Weights of a small transformer language model.
Size: 13 layers, width 96, 3 heads of 32, MLP 384 tanh GELU, vocabulary 2048.
Architecture: LayerNorm before each block, learned positions, biases, tied embeddings.
Training: a variant of SOAP for these matrices, 138M tokens, 4643 steps.
Each number is 500 + 25 x the weight over its row's rms, rounded and kept within 0 to 999. Layers, rows and columns count from 0. Numbers have three digits each. The size before them is the row's rms in percent of the matrix's.

# layer 10 MLP down (transposed), 384x96, rms 0.222, rows 266-280, columns 0-95
094:483467566477494491508473490556481495509479460498533495471510490508525504486483511543503514491487523489489508542508514556523479535527508497525504547511486533463438485473523510482505476467491521444476463521519528529505534512483483512501497522479482446486475480506518471485489536502483506476
124:499473532489465511495534488443477545499520466533509487512513518515495538493504467502511490494512490500499469498500488462521509483510493486507461468525481478546480467504481500494511532456511536529517530497509490487425550488468490527516510488472519503490476533540535527550511481455512457510
100:537542450508515526496486523466512503513477457493471473493480512499504490515494501515492480496521466503518492492516484475479503520495514476510464524505531489559422495535541487467529506506500446495486485506474527457467464477513492506478491530511535452498517524485493474434514519519482524497
103:489497497517497486532482496501513515505528493527497506442508492496493447513518472490495475506493508526492503480505544489504486513492523503504478532481524533496508459521535449585507542479431529459455496534530476518497481506521454522515521536502495507485498494459490529493446503515504490500
100:526491497503453490523516488490536513487495495512549463466539488498517514471552556486515522534494523504507478487511471515508555500509507460533466501497495497499484454510457460521498519499474514512528498473508491536532502504485497536542503525535563493522501537470507516539532525491480506468
096:514524507516460454544495466494508573489526505477485483501520492437507526508479468504512488534527481477433500499495515495519545491485523495511505518526550502519497513526514535498541506521512515506500531479502486465524507443536504510494493471487496546514489507484501505509521426497493514500
108:515480515509518523476509483482483485526513481475524506488476526482471479524495473497530483459525452490495466470488523553497525523495475490489400511476482573497509499497537535514504545486523511466494519508491518488523519483471484512516475512482460491501507490502492512489493565496481533483
104:465515539458535509531485505489528498487528463503488476479483472481532536505516497544494518514506506482521525503475466462474522445498531523472493482540497481456527471478472516494456462546547499528477493494503473531499506491468551465494495509501464544470517497506502517488528530502524495496
094:469526461507484471492529492547508486524472510511494473493540494476532499519526472543501523498506545567505495530512494527509464510445521504489522501495516539510497500535504444532500501466526505502538477551500463492503501534455530511553481502493464490493522476482509490498511474482461509513
110:483479524501487460508556468496516491456471479514520494500491471437459500512525511545509505541509486529497511529521452472499436480511503508486507515473495508527527535508503493531505504504485525511504501495525513562538512505490552438488477505504531510518487471462470527480500478498506475508
085:494501489464494519517512501467500525477488521489516478497495499472467501439494478490478479507508488459480549474501540526521533456505505532494529462534493511448497467510489476505500507478532455497491477526433464503466510488505507458430528508498489474535506479487473476486493531537495508515
101:517504526510507485498547508496507466520504541447519502519514491500511482515498541495500483497521502454560500502497448537492512469482541447474530504521482475511478471487486501544476525548498511510555477556496533486516462477481496478494486491460523468483544464494514518520519482517499508491
084:513494438506519499491505535487486492500469509512491484518502469471534436510477480531494505492548502495486464516499485541529466470481519522534484524528491474411460513495500458516475526513513504503565467478513506513489460487516475462492519511481504518488501532487470481486511519509506477492
103:488478485513536484544526519516476459536526482526521509513568499483476503541515515503515532492499564469507479456537543503482504528521509549467494477510502478498490521506494517553474511515502523489496472500477502512448495485537490471503519524507520512490491543539488499476478531494519509450
090:526489527492465506488489466480493509526469542514490491482463531499513523479524473486507494505507518507496480512517522488561512498486484492460499567543529440516480488503481498470516451507442532514482499495469481499491494437496504485475494521540528492451528535467472462506520491504495496498
# layer 10 MLP up, 384x96, rms 0.196, rows 267-280, columns 0-95
100:510520502534489467473449522541536485513474485476488478522501470500499450497511517525494479471514457526496473492465531486497513461555507522550546550509481530487540538463511513525520497498472470495488496519514515522501450504513503508477468466476478486503486467460459484509493500511522499527
089:459512510502488499496483539525507519533483506492469517481501513476506535489486461503486516520469498510548484512420505470494506507496503494503491509485465493502586486474498491498499537490486550523498529474533516486484531509473497501508497461531500531443491455486501554530520540474505494519
113:492515498489508531534462487508554502516527463521497507463487501491480507531561534485473459520499484534487520501521499478489478509512505500439529513539499490474510513518524498559498509478477511512482482521554480556535475513492473548484512505469499468476517464488504548495510522495479514537
101:518484492507521494516467507474484475513558551448511476500508482451519512482509514511483497548483526523526468519466467490492544492490510483544472459543476517527507483494483470457520526487511440506515489482477561479517513500502470512486471470496477525498493526528515469538504509484492477498
101:505497511491487473509487522505485481499492470529496523466476532514511509504491522506523487550452473492568506494522505479507565514528489523494505478487492491510437523496485504510505493470533487483476508455496470454528483490464498592470486483518489504517531494474515508529504508547519474485
097:493443469478455498501465470490484539520480486495487467495542518506518454531485528517501473469510498497497506449503521535521506499520539486494525490504497475478441484509523475531486512473469500533483466481514515501493536484530546488537512491494557499461514503465532493511513464497538470479
091:528469501506455522551463480545463453507501529477481494551532494508473430479473514470471556501492491535489450523503474525519508493523534504511543491495512503506491491482500496477484501510527497502487535509467518466485490528475494484470486501501481525488469507514548471511477482513454500508
094:542448532461451493479511516471510544497542450491505515510490525475495480512427514467477486478519476497471495539510524511484524522500522509462470497489490474517520513471503528467537558478548477503493512472528483486516512483486504498512499483480497483517482511470506504456453498524494479484
108:473496495470474501523525502487521508524513531474480459548526477491499512483468477485486484483518549486493484436528495522485543517536499477453483491492461517479490541483511496503521448527511449529489464476484522492508467505456506492505482463497493485485458461507479462469523515511455493489
093:525509501482507501484468503528530456456550496489480487507533511521512495520479514493527481537477508493493480537533479476532476504495458511480501505469502528493487511526509564455498500489517536508504473473532470500505533507513478518555459457506521489511461488491455481475470477486544490552
095:521535517515510518474482520494490468484470538492461524505539519471494516510499523508483439470485507459525456500489531504474466463526504530520515500561505562504490478501498489552514549472563525484465526520485457498483475501507516507495481473497462505508490497495505494499494497503511519453
091:450511523475489497488456507544501482470530487504503506505437530472486462512503469464416478509478478511510477504512510507511492522518517536527471473492508494469496525512515486482510527497509476510484496498538472482510468467474426510510498491515547505502490510504503476472472534488529508446
108:482522505510474463513533500482494488558461474509519518506474501493540488471493525478537435527581474537493525515494493525507471501520501499511514504496473505505498469498515552468501562475513496528502575524487532504512509492487500478543477512500485482502517497502520507525519500523493461508
091:465489526524462492525490494482516513489511449459510489515479466511473501519496475518491514436537512489531517506529505519466483481553478500503484496530501520510515509487564501508527521495493436521462522506543539446506489533480529492545521481476479494489474493520452475489489493529498500487